Weights of a small GPT-style language model, trained from scratch on English Wikipedia: rotary positions.
Each number is 500 + 40 x the weight over its row's rms, rounded and kept within 0 to 999. Layers, rows and columns count from 0. Numbers have three digits each. The size before them is the row's rms in percent of the matrix's.

# layer 4 MLP up, 320x96, rms 0.169, rows 13-153, columns 48-95
102:436493516529441451548512502472487546536451496525480498482503485556494485517540539473586495509518488438547585483536494465459534472454533497535502
104:502633552544514437467528490504525492493539534515508443486500496534511534562483506466548440538487480444570463490534484502493472504507477552473430
102:577473554511482547498425494486448467503544576501459435513498522456498425415554476564449498529523460466476521525492545440502526433501422459545543
098:497499546557595473485486447552558531486503559561499504513477468591502485456442476441466510515527506477457569503447484503528544539503498414581537
101:547489500511520455502520475522493507445576497517532574480500518501481492503503534563454502534453477563591541472549494453439506519518470500456521
111:513509595501484560502537462465510520426548426530463450501431488408562432533506485506517471469461473427496523517512496527495487557478487488527533
101:474475532433467444452518501506529440515528525553432498562461534460504549531519485508546568505440417536515489476548465431420473511540525555549492
102:421520474520501523520519468578497536507576440466491547488513571484536545454526503458516539555550440531488472487457451575523418465519422484559527
105:495560444439461469533474431455515464496611513520506513480459502477558445497525537570522438494532465544538500451464570573493488531492463514458550
107:507461420518506442466540529495545518460502542473483504544479557487452562459552456615453526539481461466472425460490519501452527464482472593493546
088:560468514507480605541500546496439512506539569449513592484464496592495569455483506507522577515491502486469480536509481425471550530523505481491516
099:475479448506531610517431500483507525517437434485520474488499526498530441455510510482528430473577604446527491448520474602443489498533450549480481
106:513434513523451515462561453499506410543518559514559525523522458470494487508441490495514467525538497510485484504493463489509499496461416517452563
107:458523462480496475483546523566520507474487472535521514483587438530535484615511474473557532476523525536484479474460427481456528511504590469543527
096:494569468539437544528432487552462514495505501435515537528446457546520545530449524476516459527557522548527536455512504475467525499447533517468525
090:550433503490516543496471518535545517484462512501444485514469422574607503456535442499490496500546447508456491516460540454487568538476594479570503
104:420562597459480491485498406501476505498470523497530501498524525472569446494471544474530503605510568501529546489495409479541563475506511512522485
095:504474472530423496489502397480418440499495467427448418455535513462512531511501559496572549457427535535494507476443504444481508477497483538482521
101:390532435493458465494465460520452514556438521485497491479460538540482434511476544539502459541431513549527477599511525551491514415462504508458487
074:455449478494419504595519524530472502596574515527524524508449474553477459552468462568469527474466512501478481503587529506503509564501544502492522
096:501514500533435560498485458492481541479473460481502532516474476540487487522534482449451463539492531556548552426512493503377489520532494546490481
098:565488528501546516488446480599529441582495475574481527494507489502529529531533488517518539469473542505456503487505581480516470480496477497529555
105:479565597572535573493533540510507495547461501457465518507527463505487453480603497461504557523556504559477466546524501522565471514471512562549404
103:469469508444489555565475472452517594522559407503521437536554492546456497518474514458579493514476510482555539484424436590481534470450447475529474
097:544547519508480577492556508429503477458453531486515452463466416556548529548537555525421452512434562447531523513500515474486494531475499516472535
103:477598445464463506529495540484508472483446450554485468504422518510461485531582522533514521549513511475524501500540459490454539488506474452486563
104:498527457556475473524458457472540502461517523421558549488451494522467433522542471444493394481484490471560528487400560525449496470505455498515439
098:526485456499473482458554481510439478551450456517498517433434416476541526576550539492552540433506572444480521494523465567490531521466481503540452
089:532571501505575478503494463508444479496427473543438466486512463480529522526463475452519543495554428514481498541522486470535512449549499526473483
102:539505540503520525554461451477458494447483471524582524555467480492512488535497523561521497565435452436497443460542450489469457553487508539470461
118:523426570519424498466540457520534537486506468491474500478425492410580461527507516524510484439507510412486487522527551555486425511510535489544513
083:485500510535494504545517426508502544511464496447536464494511518486526501532482468493466573479540478529412531594459438533555544481519542447546477
102:472558490484530506531473535497534548533514530528461519529542502473473535505549478424514527435466483551582448494570431493458516456541452521553543
100:511447513502467561534527513530485522432452514511495494533516539411477562482491521562550526529423461496462517560439524540419495500417535489536528
094:522507545511533547404558577567484427518558480552550479552469515501505428513529527547499500455475567507497516517456473440584515514519466497444439
090:539498490510532536491390496559540513492528495495483520505461454537485506468524463517445458501528430484346411485577448550455508506473549493550522
101:460484562520475553459496527494481531471413412543509481579479489525548510488569459519418523499464533523517538477469475509537502537518480470573542
107:488530566568601535524438502450523559479542496494505522509432507491547490515452575510488477499489447436561545485500516487484537553515516490468481
107:581503553507491549539464441476468572464440540490565457399488492454432441523508482474526446439581479504510443510415497478504544466532520499510534
085:537530453518464486437416512574462520511500501557479492517493500463509561519481560543507472439569451431501477564525491527423536438445523545521537
099:515521478507509471450468497488508462436487464497452535535504552505473458517453521510558493511508526449453510550504501564475546494501548522424518
102:552465584491540624556460483527524510534563497506521503508548453474508470535468551489504460524496457500544583534532466520472497473511398475493525
100:449383504479514464461503482456448567476423504482558546520473506461504487505481446562502502537583474480512468533513515534468443415498536405496557
094:477478485479553549547468539497506545447401478504515516439510546495432427514505504606538495437533541435503487520498544518513499505459441499568516
095:548554551523464495534420481481462511465505479595463521472415429532528556553492534538477517454439540525485477504466474532580408509515567437441523
101:495563505454485539536498531497533501481484527530486570572427508482433482571467501472437438485546539518464470545463484496520536481429465506457485
102:473472508573512503537554525466364520469514511490539541547437467545544502491522469467561502537524508509525555559470536383508538462427552548492528
079:560477434557491519537462559471505480521520499568499534462441429457437504424498560440484524520513553471500477535531484534536502398540493462472491
105:531488514565494463504515499471451512454479531552442436507497414470508473522496496488541511449503544478512519458470446446522426426502488503566535
089:440519484517556535495564526507446522502521483531530495435524470460460553550577516481472523471531483557427539505436453570537494461485538449377462
095:469557495475474526516504471454493507507529555546536500568461503495445517490540506456502625513503480498493566502438481583486508566554473470461553
099:508518471511560525439410524531484529504495521455477452502579556459503499546483489533477485485521526502463594493448456586499513590565475523532546
101:476499548486467491489449437521441503505492384467511486462505545572448482459512547417550431555539501491569512464442575488485492467481520491551512
084:523482474433450522479462382490472513564528398448502533477532547506443542547548508551506545514531507455478475474465480488514474525495499509516480
101:487406390515517546494469490454566562503592461464528576545538510538441467537542482474470520484496481492541445425590506546499446583473482507515458
103:511541518540539488510535493478469552442560482482489544528521468576514535501476481476540464447455468526568542553515555528469442561471465522534492
098:446513503468507497481483447467518459458543418444486512514486530424488502591509496510533548550517520553561543516519472475523539455469453450575427
103:510501552578577550514404543500496501467522497509494504515526441509505453517491524497461537459491496508423486482489513459517529537409457458505541
105:494422553527549534457505529459481519513456539488527545578506516503418510498463479518464458487510444462526472548542509485568480564493482470564568
093:547501459542484551539532459502471548494562463535407498480507475488543596400486520480545496519452536460525428463509450454466493500559442517527504
105:511398463507530547528515502537445556541475534536460455493491441512490551471597475492455505408497542501518502449481508512559535503407521590442497
102:453502492443461451538441478470576573478483482487493524429540484526448532480545510574537484484451527542530533462492447518513470522518478435517533
096:431566466506520458422500431466481495500507471582510571461485490592567500575489531500524476463544497499464519490411463542549522528495469496533516
101:497456487497555561476537507549488554528609490429475508481525522550549518493472485485474567562505487552510528465468522525490512473488501541470481
105:495503515533470489421504510500472429498415460450477500546453571507481447456472518507474455519522494601515523479527461436491470553475395547476459
094:542435443458475487515407534481531488560480499558426489530499472604453505500534519540502461515538498395483560460433508527547511466396499459537529
096:417554421514476540443475497462497513558417470465495565527490536468522504464501468565485423479556546509552513480461497593466457516523528486504529
087:515513475441451519595450527462510445512430483440386535527545513464490531472458515494526521522518546460522526502537394545551491525484433547455507
101:478458484478534559547555486469464477497526452525549507491432449503510483520521511455553437547481455479489500505540520527462537543512503535573479
094:431473574474499503425530434500497483502470434504491574443503499501508462507443478530534502412499461506552478491503565454517454494478527489560485
103:526516533469543501509565531509479488527497528546480528450517494544470486510539583513430479485588487500490536521518499483548510502473541507569565
095:554493449515487541502516452495454541453530535553492432472524477474523499494458460452532454427501441488534521473448453479509467503455498478494470
104:518503515495465459434554499588462512484428459527469493516545518546474517516464586474489545539472489479541453482525488557560484460575469571480483
101:432469540479496526537477504558480537455510527417547470488513495459543469449446494471571421458428443540524522459456490503519471567505457451554497
103:476444533587436484558586487504422461462536529477511540528464490528550486494445497487521466432523498500470471496503502470467455525405426585509583
115:533563525501524528523533457470473531493441486515527491484473450472497455555500484461508520448536501530441472545416446499482444508537525456463552
101:522506483442515521516443417470503566495481477488515503532498444539425484438495495535561422478523430562485484429533517547515425517491537483564490
104:509581584528490523491557509460458485453583492483540538482520464496515487452415432505535536551494508422523388477505470535474492503521508502474467
100:440499530521567469505500533505506463402543507460506544588546532521501490539538421434467480486438540476592528497537482535504480519475449479535533
092:522533507645506505514465528518556503495510539519486565465522516441541542500539507428467522450523460441485510516502472540474499516430549540500475
086:544466489550525503546438485539471458556522539485531508484526438433515519406516450474545505465548461502486483547548509573495531447497554478528487
097:449516491522414514492549472493491471464523521589473490525488563530501536464545480524484460474408516471568552514418470398558539544535477506539504
103:482531520485509453600458499497440527449507544463430549520507541568469510619512538487533542512502534482502504531449446470499488518538527527481525
087:550457547445461482519493516533466529499465563515435573540495581554480532502517557497521521432498505373468500523508504485513566503478507492490515
093:496505515497526506530543480490466484445485520440376509582448494523566442474505481483544531487443477522537457478505538480513550502504472468518542
097:515523540468466453544480559526502473505505426587510557504519469487476461504479502488607459423522518495525513517461558456516514510382607505581479
119:473481414542433529471441464544439547519447492486458474552435497510550550509534449496461494559536486434510442490509491440499493559493509501550538
105:498549556555403471512486497410441469469480464572495450504423522503435511461477477513460498516471464516597487500480499474497467447573482597514605
103:440486467475562439427536452516477508467437537503535481529521429473534553513468578472554479522488483472521534535448519428459556505511450450465594
095:450542525504466503501514506511492506465441614386540467537467491475473470516486493503505455558471431489484470506455510545544450555533472533533599
105:539478467480506438483536467461596546476471527560511435514481482539504525603548560525509501464535494476572512417508549432533517486454463532483532
102:479554520543487494465440535463507550515501481479438646500460479493489495459515498470518519473556580564533435476524485491463505507614507485448568
071:441412458499539525495510439555476511578561513512428549419466543515438521470480494449451488477492482499545511496568572567441577446511500503524453
094:510561533524525535525453504464519503461578447463546496455532500563489489508491426547501492520452578487522446534495442591474473482510437534512514
106:471516540433474565536494473521502570498502482423514546558551481547544502521480532537483492509514431508530460455430522475517486549518509475483479
103:502458501460463563543525467456510558435590500474498561447539510569527527501534506558479464532429518506548554545544457566456497505466515460535508
106:499495564493481484498514523563455485549480518510438505509501514533522502427581474455499450501498535499515551498525529554543487538533581564472521
099:584579513528449473506544493569473464444491524480468473467517501523554497547471509500564592513484537540461455423457506519481498517491446537464539
096:452564535458497486522550456462527545517550549517571520439460488551432485524420521577508498522560491518538493465527476491404553529533495593521531
100:499484456436555528459522444499495542494501555498461507589552510524440488507438496533514417597450593501527526487492498559447454454494522464446525
101:541494467530537473454482469560497574392432503470488471551470502437505450518470539543539508446466514549497464515552575467471489453501466556468485
091:503561513498598497503469508531488537428481433522493473516479448470452551429557479495556507524556468490457423395464500461483459518523453499546473
092:517560496510412484528492544563488512485485520548445523470505466528447523499595482478556491479521488474437436579512509537513447510558542472455537
103:480494536572441470472470465428498595435526447568473467555521441484491453535447527536519445535550477555522444479439468485479503546508478492516519
107:453478533496501581444526442577494483533447538437521525514526541525562476452493483438520460444616507520528552541515522457433468538466502597482473
094:453501449549493548477476538525467469508502457494527487473507520553490501540542464427544491405548502437419485491487458463508527518496460564527576
102:542458562493460451473518484504489542418510450426554579605503494499486507513574522489566518519515417522551459499491514502482478557469451514498482
105:489512545528480529502562490485454491576492456555511422521534538481447511502559560445536472460500431437471453495512492468482509432542497493516524
098:507497520511475466498592499481548531453586454487512588592572431516452485550520460434427482506430472485524537545461502533527500501437528507512483
100:413519541418528522537541487549545466392571491508514452471480464549518497510480494473518470455520488478554572454456507512495462453523493474529473
105:441476486550528491493531552510506403529398460480525464479531482474462501510519500461543581489456501495565482492508507487480528472515488550495508
111:441479490524528496421438516478497456516549520449568573510543601512456510502460455522444449459513455471558515519505471422422539540511519539540500
106:521513416496490525435452482435479491538513449493492556475499459533549449452546474610525411463459461496512450584479492532564520488525435474551538
121:477583444564481481463517525567472496537460433511496479446510497484460501516500602453487593449405513491533457465523580504530495445465454474473520
105:418516455517497527449545510573496446496492465530511533569478570530494502526469475466553466450513458512529444471547535509508448479486544510424486
108:545531488528509517569477503533497553466509513550457536467404509511511432502433508510540463416538441510584530488400491481534467530486438480462534
102:494514484492511563501504482452567555410530545443572513607435512529497511523490522567487509533532485529565544476480546528488456523554525519572480
101:505564497518532506470519472564506436440485464505488436485508402516545550539478550548504499450480487499578537475515423556588450566424473493485487
108:456543392484522488466501453526534453507537501500485460466469466504520483455503484516467546520539430542445508512432492552512523554497586512465541
103:442501491461525464475480443546539522457536470506520518520601530552588473557531501554467459444425392448563517409565482551505527452506507468472483
097:532545513522475439547530500578461542530512480416487553512462513563485514479504502573511486485465517523496500394470506490555460616519555557430487
098:532458486549509581489487461522569461503519471512519532504499437487543438456495516489470486531511536523565542550475507494424596504517532581454467
098:515480517433505519519476515564496481482564506464518514480491470478503518512433429508513510515405526453525439483487544484505460505484460571545502
101:429491511448479478469523447489562561537497428468469544538459503530476500560496538527506434472500484570497469540494479536463540507411444519467493
103:541490503499556513535423428508561453478556549540485488555469520466540460465503470460530515440523457498499474549519384455417447489538528522583549
108:536476465558466534505449482562530499456524470515471530506501481494531554539610533509453507475464504465494486494533527522431496501530526459504519
103:463558473524490457478487480517557454465535468454479459470501480482484484506516586498570472542475500444497490501582448493512483556489529578502533
090:524493526499474444362450530481561562558492501500477494440480447483459506483520485393517480481527491448484546529505449461591517490479502533540508
105:494516507527504452492571443471457475495480550451542505545558515489458507475552491494472465501489493491441448473453559553502511451489480534527562
103:518537510468490522459502539475520506508491450492489482514566482503516440533481474481451450543474391458501553513534422553465472452449485538559513
107:465554476474504517470470509497529434413474481496574440501564454456508527536532538518452501571545457485559482513483474538479467445509519492497507
099:472487484468500509539517502486557536506502484463498533537487526486490461469466509534565498471483519509572546456441535497444436525557480573499400
116:507585538486592526545430408493491466459495575500489549541502501466575502539437488476530538479535496463596495507475501547471541433502589453493533
106:469487553514523509466476548497493562457502464506506468538435493447482473446471456584497558501493499517525490477496488547530491513505537549534505
105:486509497532522521525461519485550492461474513457485422524587534501489474556454533533458521463591436538535525534486474485581461543450523456469463
102:531507524516494492487476523534483494518484486513475499479471557516496571577530592490539549486454518482497482453462518538488512506513556458530586
097:525455538445519463532555421489602456497506510508508525542506485492518494530444443462498477472463473532505488445546488517533437539504524507525537
095:487492465459534542415490488469539440526478546420542498497490521472542456472471515422492492500480459472551540535393478520537547499530466611462494
103:511528472514520623557565523517540479542495492450453496582508513531495506434553486497413564480522553529502461497461559533519485492535462499558519
099:494537487438435541482507478542463545501487536504438498565508499472452551558556518525492501522486481473443560528488474540595544508472448445528561
104:479486524456540531400523488533456540530524480499512537439435494525498515547540566472509539430489492497473516493418490461531523534555570531392502
# layer 4 MLP down (transposed), 320x96, rms 0.0505, rows 13-153, columns 48-95
097:515454442548528465492403509535450480481510476565453434509563455488431547476538549472476527470524535524459481464510531550549490515510445482496447
112:479580548538466454514548533494519508494572437505514448457474427442567542445489419457568438518510501441577508523447509502482510467540439515429466
095:540481511488549461539477482536535539552474452509497576466522539460482515578433492465574451472490541527414507486557505543528538505537563500515505
092:419523504514480527426468567542549470533554504570570529437480472510485484491467488442532496483566513507387591513476473528488489539540499444482444
107:540482542467483501479507564536484495474542519578546571459471459436472506510536425490418512522411474547538553483559501439548509511511484463479490
110:497510589498476553489535438461487491422540493493446475453409534424524513534505490477535522439491579435561482490528505530504439526519436474479482
102:503535524413466448481438454523510425553492488568478538510483472486492502547488456473498579475467462505499493476491449468422489593519490569498536
101:479545521479531534506561505506469489497538488457502563484539528498475563442575521442531554573543497478493487493526493542526454502529358469492530
108:475547458485502458500505480481481519509571513536530548447472498487535495484564512546414500551573437550472500482463476559513486503493510550458488
098:491471436560499518484515522521517621505503602559468468556497541484459533494574422568523564579555425450474517472457558493502536494541492522485535
100:462506508530465497535469513524428475536518424540457451521461481430507449518543495460451458456576452503546539489466573515503480469523457484415501
103:454445434425440580549453499534518548495483462566573444484490506494488462470479532452504443484524525482492448498602440552520453503531435517499484
100:486489490516437468482465491513491546509442539526511432481469554523524522564505579544428488590506509505525523446472535584530508502527503415579477
100:501528464494502427487537542520482474516450480519567488476562481535543503565512508474530478440509574506427484459490487457476542508457569488520550
091:485528549524450476488478514487532499466471465504525553512560428539510551536443481430532555477444533530454509483485560491536502561427517516477520
086:493589571501489522489486544528495572496494482457548562528474506501512520505515547511442432528464523500472454469451462490452526570548536522519521
101:408505532479488411465498554449519501519452478471453495483559479462545520454510479422519472552536491517492532497491450485562541458526520475481473
086:425482538483542545506479604472561501483480510589529515534480425514499520480523462417478472504528496503395452472526539546491481551450549422480469
102:489511462497473428499436493575443410550472518445426462564482490548473490498465565477426489509527533521484525558584467512511512521458443454535445
094:574529494500579530445526414525544501419429537465517548475473510496498549428545579449550462492459497510528511513426438456501453461468467535485522
098:540543463504425543482437508525439490527452475434541503532512480482472515499525519416508447540495530586471531420500538474411518534555530506477487
100:486528460477427437465482414488412510471532438448489493593552541469461537476514545479504453521527530489486503485517431526446488508550500520520425
102:473500475439487531491501469477534529452480473574549429543511496509496536569413514540462488520530543527522462504487479434508545480531514469462492
104:522477499420476512530541525465490581505545409505553483543559492518488484555480494434513514508464509483529601522448439541431502449422466484518492
100:485470567450466582540586507469489441530514559498528503459465427510522513498558506552461451480492567465538513525542471552488499550468494481508509
100:473561445505460512491541533484522500503476523578513419502472542544517455450507451497499577497425515469483425504557472579492537487550574506518569
098:543472481535496532547437484521497500509471503468526545448443475439490457479487436455497464532474498520427505587446517511464504458531486472499468
100:527546504501499467536504533478516512429520563577478477484544492501414560494461534517519416510422544511586452460517586522547538505520520462448452
095:478432537530430482483500601533569570555567521513615544491519455528494540546528494503438494516515565500496443473484452520545490546507482492513527
098:483472480520565481502520474513429477469502510523610510527442480516558479450467443522442539467464486380541530452483476509443500556511463538460464
109:569465510532431447500492508443566530481493504525484487440443475489530535483524473437496462493462497386487524592504580538488471476570481460553504
088:558533445522534434416489491531498495461570535456533496533501500490504503452513514506529529404572570453522494501485525407479423555507445458527563
093:507484517496571473551394518513481481528500482510477487499557521470522518483482458437483517441441513475421526496615520489400527493516491526558480
103:513417519461520548562545536568547561478448511536502511443496545507472553559483476504481556584425503442521555479482528558408439514453494499564505
095:460454533473509432527418488550542525514520518467377460487486428548530529504567532455530425505586489487445499574484573511459505477456541527545524
086:471431516403500438486407479592519516581457508567497438511526436539493624468510510519465526540508500470452539473463522441462482527440543508508503
096:509477554520492482520566534441486457508453395568569472526509589528531538468532421491485515483495567491489549538474493488507481548563510454498478
102:463469486540541494511516532515521571520497508531589421458505537532495487530456458469465488513493511441536572521505546512523508602509567443526499
095:518559506509509483527446508460467516498496504478465557485510555516469517510472482483483480476497496496354516518487546498553486490546480548493551
090:518448519455506483466533506531509475516483487435468527507499511493471580431536416477509587546490530424464508462504525468523443549430473442539515
097:467495510514557511484525530457455500466430558524453532512479593554469462439428462509512537486482507469512483514513523538421557532513539492464584
091:464463467505487465515476530559580484474521497530524513555491511510591438523480437442482455525557499458423498549464431486477553474509454501512497
098:461470455525503433505413487481482517536481497515537462531455442462559526490493495512454437555513477509454511515540426520501457396487563485511487
091:537505485479506509521387496486490558550523519512513506545506456439538557540448459468459500551475465528491496481559481534546514465477593530507416
103:485510501465463466578502549517462524484459499559550462464505507539467513501446529477492568436579539514464505509502563510542498513540562507487398
098:432519435487576495525492548497509481525498545601531558542406463433446490516493458478446459451571583481434521561512503507536521479520467505412481
097:488553423486472544573414467438540506469511530512540502533515517417488505525491538519585485497488465495420436467421505475487515467505549567521521
086:484495572557517481444522447531488489517513525487429477584579527530529505541464463527512461499515422545457537448525494446417506539446519569486527
102:525512504461404504535531470500581527531420517507459500466620520499551553520475606504469500503512539535414495454476525495524537483453496546531534
094:481441557502415449544526517514459512505479528477476493562476471504514464495475462577554544477526456504510419464467490478425468526517524529626543
096:469480606463472506490537480550526498430459508414496478471475497472536468535517534468551496529549459557542511515497453570522472428481453517456532
095:517532456490552491445402611533484490520483571499484515476559521432526491506507504482481498469481563513440536482495483489585541529561480546515524
101:450472550503502416499432480505427498434450471459423456498489527508453600478527474459498505532505507457528499484538604452507495500463504567458520
092:561441480550495519543504450490522515489500490517414545496462522535508456490530493563494528465562517547550592450448516483513420466433437532558578
103:464400446517506512513505486477547587518534509498519537477515481499459453502582447436490517588534562451516492486540555472466476548488471537501423
099:494578522494433469461475478486464598447575473495499550491526568572524535475446474509509495472471462555496545542463525521497431539483461470521502
101:423469453489445506490484451514497433569540491463504524485566494452489486561438508524496452544493538571467549514551448434500574454472449494517476
099:484531444531413512479605514532476489508530516548505503557556512491567497509539516524562409502500520418493509536546525590479463512524520500480498
109:501431550505551471519472504497520481463443464464443567512472539499473543485447491469397480524470477516587544474557554525518452566420537473482560
104:531507454533432453478502561503547444442500488480553479488476508549517419493568485474480522474466482480503522519444467535552527507537552491407530
102:543542515550462472523434477511542472501530437514438523500538539524490514448424512532456476552517479470324536513474499467454512544605501431518517
105:500490487459475451530495542544606519438483519530522503426542513508467489477551494573546468464468577499541523428510478485547479405521468455487493
096:457541464449505486486531432485523541586524495563431546464554513581520444519476515473502470519456524473550565622472524472506560567475479486525529
110:442408492493518569510493566480483558544581500488518472485501578485526567478483480533553574551501488513516503454534571509564528465490488538484470
107:482526517534438442480539457531473412505453534546511490552472497469486438430494470488504485510565467580495572512554517450520530488457477514450495
089:484401593474513470477477588390494505437547466539501570485516501473486465500548467475551573447511525490488548523472480477519536444498515502439426
105:487575474531492525446477469493483461607382452476467557523511557445485463468517472554497414516521574506570492546490482519469460529532508514495521
094:523523537557489508483482578457578525486484528514453494496419428504471465443544554493541513473550514544570490467529501463546511463486480534511491
098:533529489457512578494529498513484409476571518462528545499497459490494532551515492460525457540506499496377536487526559494509540512511508514523431
090:534503480523525484465550575463481561475514492436485571475567498524417474526496470514462500520518561477439532521549506484528514503492523520461528
108:499452443506429562510427406529543516486444447490500454568553530467543538486479477431514588475453521510444490515499510530479526493473492444522456
098:528464505461459422516513485504534469533454514549561536532490486482574570514516412547515514534488508487374463513503527461447459475532496532477539
093:565509448563461481552586505581490499427489536528523444530560519531535474500457579498465517493477506423496466494521504555535559498519517531515520
100:492480489510501445545458502544453508490583516406537464489478510479519575527440515472519461435492485434512464410459528460457454558562519473508495
108:515527470505469542533528551516493462517508562515545504564470477442489487501417466531494529513524403552431474475503523515454522398553474514478541
105:477461477487450487572568507532462531508501522535531559537463492477493463441514518488461491471515521486440516532481539450549509425570471489482402
098:481508493477467474537494440510537565478440494520542526532431437534500525482446491565536457484481461534431494450502491499514423501524514460500529
101:465582572498570467459543500495486517426562476482523541484511554463495548497472492504509533516455556504557430552520522495477532487463528481512429
105:531467473545566476545430539562542415423511487481504524494544529542469447519546455496501522525486492453516561523552490533617546475478490485559530
098:517508487456489534530581494519431555443467526488458483510542514543505484464472562537512507452519491524422493511548495443428487458535544460479488
089:480545511505500501471504505505516518440506501495384492554556509622462485497536556514471453526476538453461510466381429482518496538531439548475571
095:478573505562413613440523461539459469526529503519467453528518525516538541533466416447435441530471477496415582535453501511544511538541462530454508
104:483489490486547438541397558467459507527520505444471570521512553608443491577519530438550502544495527440545507470491535478485421524556487458465607
096:527452509502512479483403493484499463475567516473557461464430389469518491454502500473499481536505533559535498423492512550533425484503511479513426
099:499496479493442543568480529519517515506548477508431414509514535492531500471477559500548529492494538565483446439452568435522497521484473489491504
098:505457513530480519476491432487535543423527506474582473448478490477510534527546524502511522459431482534479444486525519534498517432558444484425472
100:451530430501519513439455502530466598544490521529477444539469473525477518474499539471479497534457541494418533540563548478593500585446522493564480
096:513468477472538518514584451466434511475519524452505409478574487499555512492543495551556521500576476503484564509538537522443541555439475466546439
101:453509475524518412439517542487505489503434513535558506473522481429509566470453531459482518484508524424479541538460538467491527498528438428461572
096:474559501447549517529599519513470466459429561517543520483497534557553542502468503485498543504453549568459435475503507534481552499506497540471470
110:549419468498527475502516412499537549533517505481541423527415509492518496518470531520529523371524472479499489530498450455480482481495502513504509
103:471481475418514494455505544428524536467517497499486425478525444519542518559559460500495482533435446469444576532503558569581444519399487515546478
084:554571470535495477537547459498476490470451521439512451546568486471559494489503504400561458474497440466402521473436447482546463522532473501454504
096:426543468448511561447482496469484515535552447485551498485511473446457522452474420499533471512501594529506474532465506551494495450455447541483490
110:529487525445514469562413507534498519579501511448537501513562506539492478433476552535483499538463415440486471447514515421512504562505495464543504
101:519485497464515554543515463481520489466529540485480549422527534577579511495560553533423469545469507532431467559496509520463522514475532480492499
095:512467432533457558460509493461536536421556517592503535492494495490469509553457488556464481482497481486457426559556461469484571479506460429488509
099:514556506510483497447513607495471475462521515420461505487471538510542531479454523507493522481414504536363515476486455465468480516486502526466496
112:464560490502501477485536440469506522554560512539509503467493519501395536483421548534524519534525481506536510498601443435463606527513521562513508
108:547493489494519526471560481476552516505444541560493575510508514489496470472421518508517420579503535516586523478436475473521435499450523429415462
098:515547499483538491472547520488524511463473459525535505463508479510513480462538441532558556496456519497408513516529551541518472505556576489525488
092:466544564551486471516516469489478383475485494508585542522465495432512515454441386386490550544516514496436434496486500458506550430516516512485497
101:452438494500584512476499520438513495516542461486474452521523467462536532512476492504477520494469513500508534431530525470473535511422506498554503
102:430439545511457477412539518428511571551539516539534412529525447477563446467418478543493441579544510484459493480484524513463519486483490459488480
107:550598535572484562539575492462505479555478535456563511462464492507550582418471505537541543482509563539454545466436505463538485506548511540544500
093:485554497491453478534564467497497578523567475543550519421484531470438439488492457536501559530590449480498430502517417512435500556531491469550488
102:514437472498440441466524492503481547461453471457520547589562415507527471474571511478483460528474457472487498513506510492499486564512489461476473
099:500523483531476443551471544515507551418455599499461546487497508541544444545457466529502513571439502526446544539476462574467504514482562505511537
104:485509521532497486530541511519494502513546468504497591589560436466429576507519483422434479435428458482512521522440508525476528463423513471480499
098:465508496408534467532531519558519437462569427492531497429543477468505463485505520500503530453539509511449511538501507453557488423487485507469515
110:531495572526485525494582504484495502497509525483523485412542478544472502585528515518522527487459471476528466564461363495508496506485459566475544
098:517522496483455497413493518488534518486440510489558464548570605473434489511482490578486488485522488418516575565510461486462499549540453526523512
108:580541478446515460490476511498486560506501462488529555498512450530548405521550502551484437476485493590562441520522495467514539450446537450531579
113:526562461582465571519512508464523528460449457424455480462512544487405518510525547443480573501523477511419504510460536544577529511525468470448538
098:494468457527462467475453516598494522484476519558520551465516548499468480534441466518498521505592463537408480470470494504443472485545550486429405
100:588456527438478451525511471497520452550570490487486602475534494528461495493529502484523470502519504555530525450476552429569560474552526502518502
097:504432518512447519494541542440549556437474558479517504526454470520460545516501440583476541562530487488495532504536524547482521515587508525481425
101:471511502481539438489484475559490523489493506451489504456517420507518608500478552553477449511472500541516549560506449487566519538465519543428510
105:441539492492483422476450467498469484507511456506492414517444498453466545468525492518530522532535446461553485468403454517549539543476562476449551
102:460477504443571481550525490494454517450520512559542503480542465526536506505517511546470485531434404397461527438568443557507591437535535489490530
099:554488529483496466548538494521433605516494557488453534533491566443478447499458532502533458509498510474534519503508534453516507494505452526456482
099:524489526531571503453500463533531466499507455437573523465498468478494482492487470458520496511474524484508516503520573476434620482528558540451446
093:531484459504469510539510479451471522465465530530513508472411431492465465468565411495498540513473531430471510502413490525486496527440513426476448
107:483486509475499484515503476492521480549477455507485542494425502577458510511459542522478441493450490537539505524506483527445524551488468482485481
099:527615473479535562497476500513521586433538522554501540452461514427512454503558480510518538409512510498402510528557462512496505493509475490438476
104:580487475500427417517545512530466501432455449451494534515497467478530525461506486475504458529488465456538491481563518505520469537544488525556505
104:495500470459510511489515525525510422536511542474479487512490537541517516494559644464554482470488520504524511408638456521486542559496508518467493
093:465504523543525543532553545480432454455535495478429542551515509558554508466514450490519488450427482477461516494519570440402468524518560467429480
102:478517458500550451502577528487497517499476506543577499466526516480446546445593498474489522533496553472415422507453561543443456444478499506496539
100:562504508419499490556505574498524466532461472446484473479512554454486542483482483462480492577463430505451523466438487592502485442518519448564461
103:480532520488475538480505501498493488451539518551575486465535494461497494492544507535424475561535499501494488472486473558462389431493488436513454
109:464468496525476502564469557446579502495507531498481442502464501495551488481464516493582523442466517505555549463414450454472435426534502543539455
100:470515505536577512524474461494467493484468542529475460511519552468569524464465497527483538523474501536402467472500579514500502538521539552505461
107:458493492465513474473532529477469613482523459464582467505428521509462462456468457586495536455464536546438562489502481514475510523449488500490529
106:526514474499518529544526500488450469433474520484473413530567492446499470506437505527412573464559445535467503546513512477558520575460524433484426
104:480499450589443476505586494425475551518504483433544455526525477408548502510511518489458569538482492480533449455539575506467504511539471402510442
101:592535485472496458506433470495560493527491486517499487515495458481535589494458525427455483486484448523581471503609508489544517512553588546530517
094:512462531511483558479449505523508505528581484466435462437537462446474485504491477515538564533438516460617487496516537461470527484533480517510515
100:438517498505425550547616520520479442587500535518519464551445491494471557480485503461417530519572449531446521550503495453517521522484459516471496
102:508561465518568487540483501496539448518442536494497490426547505451494504491559462539537470472456575563529435470497520454436452502552529534507445
103:484558522597507558590468515506506482480494494517453532498549531509455498564513494492489425523447525522447477510486518515518484484458485439522389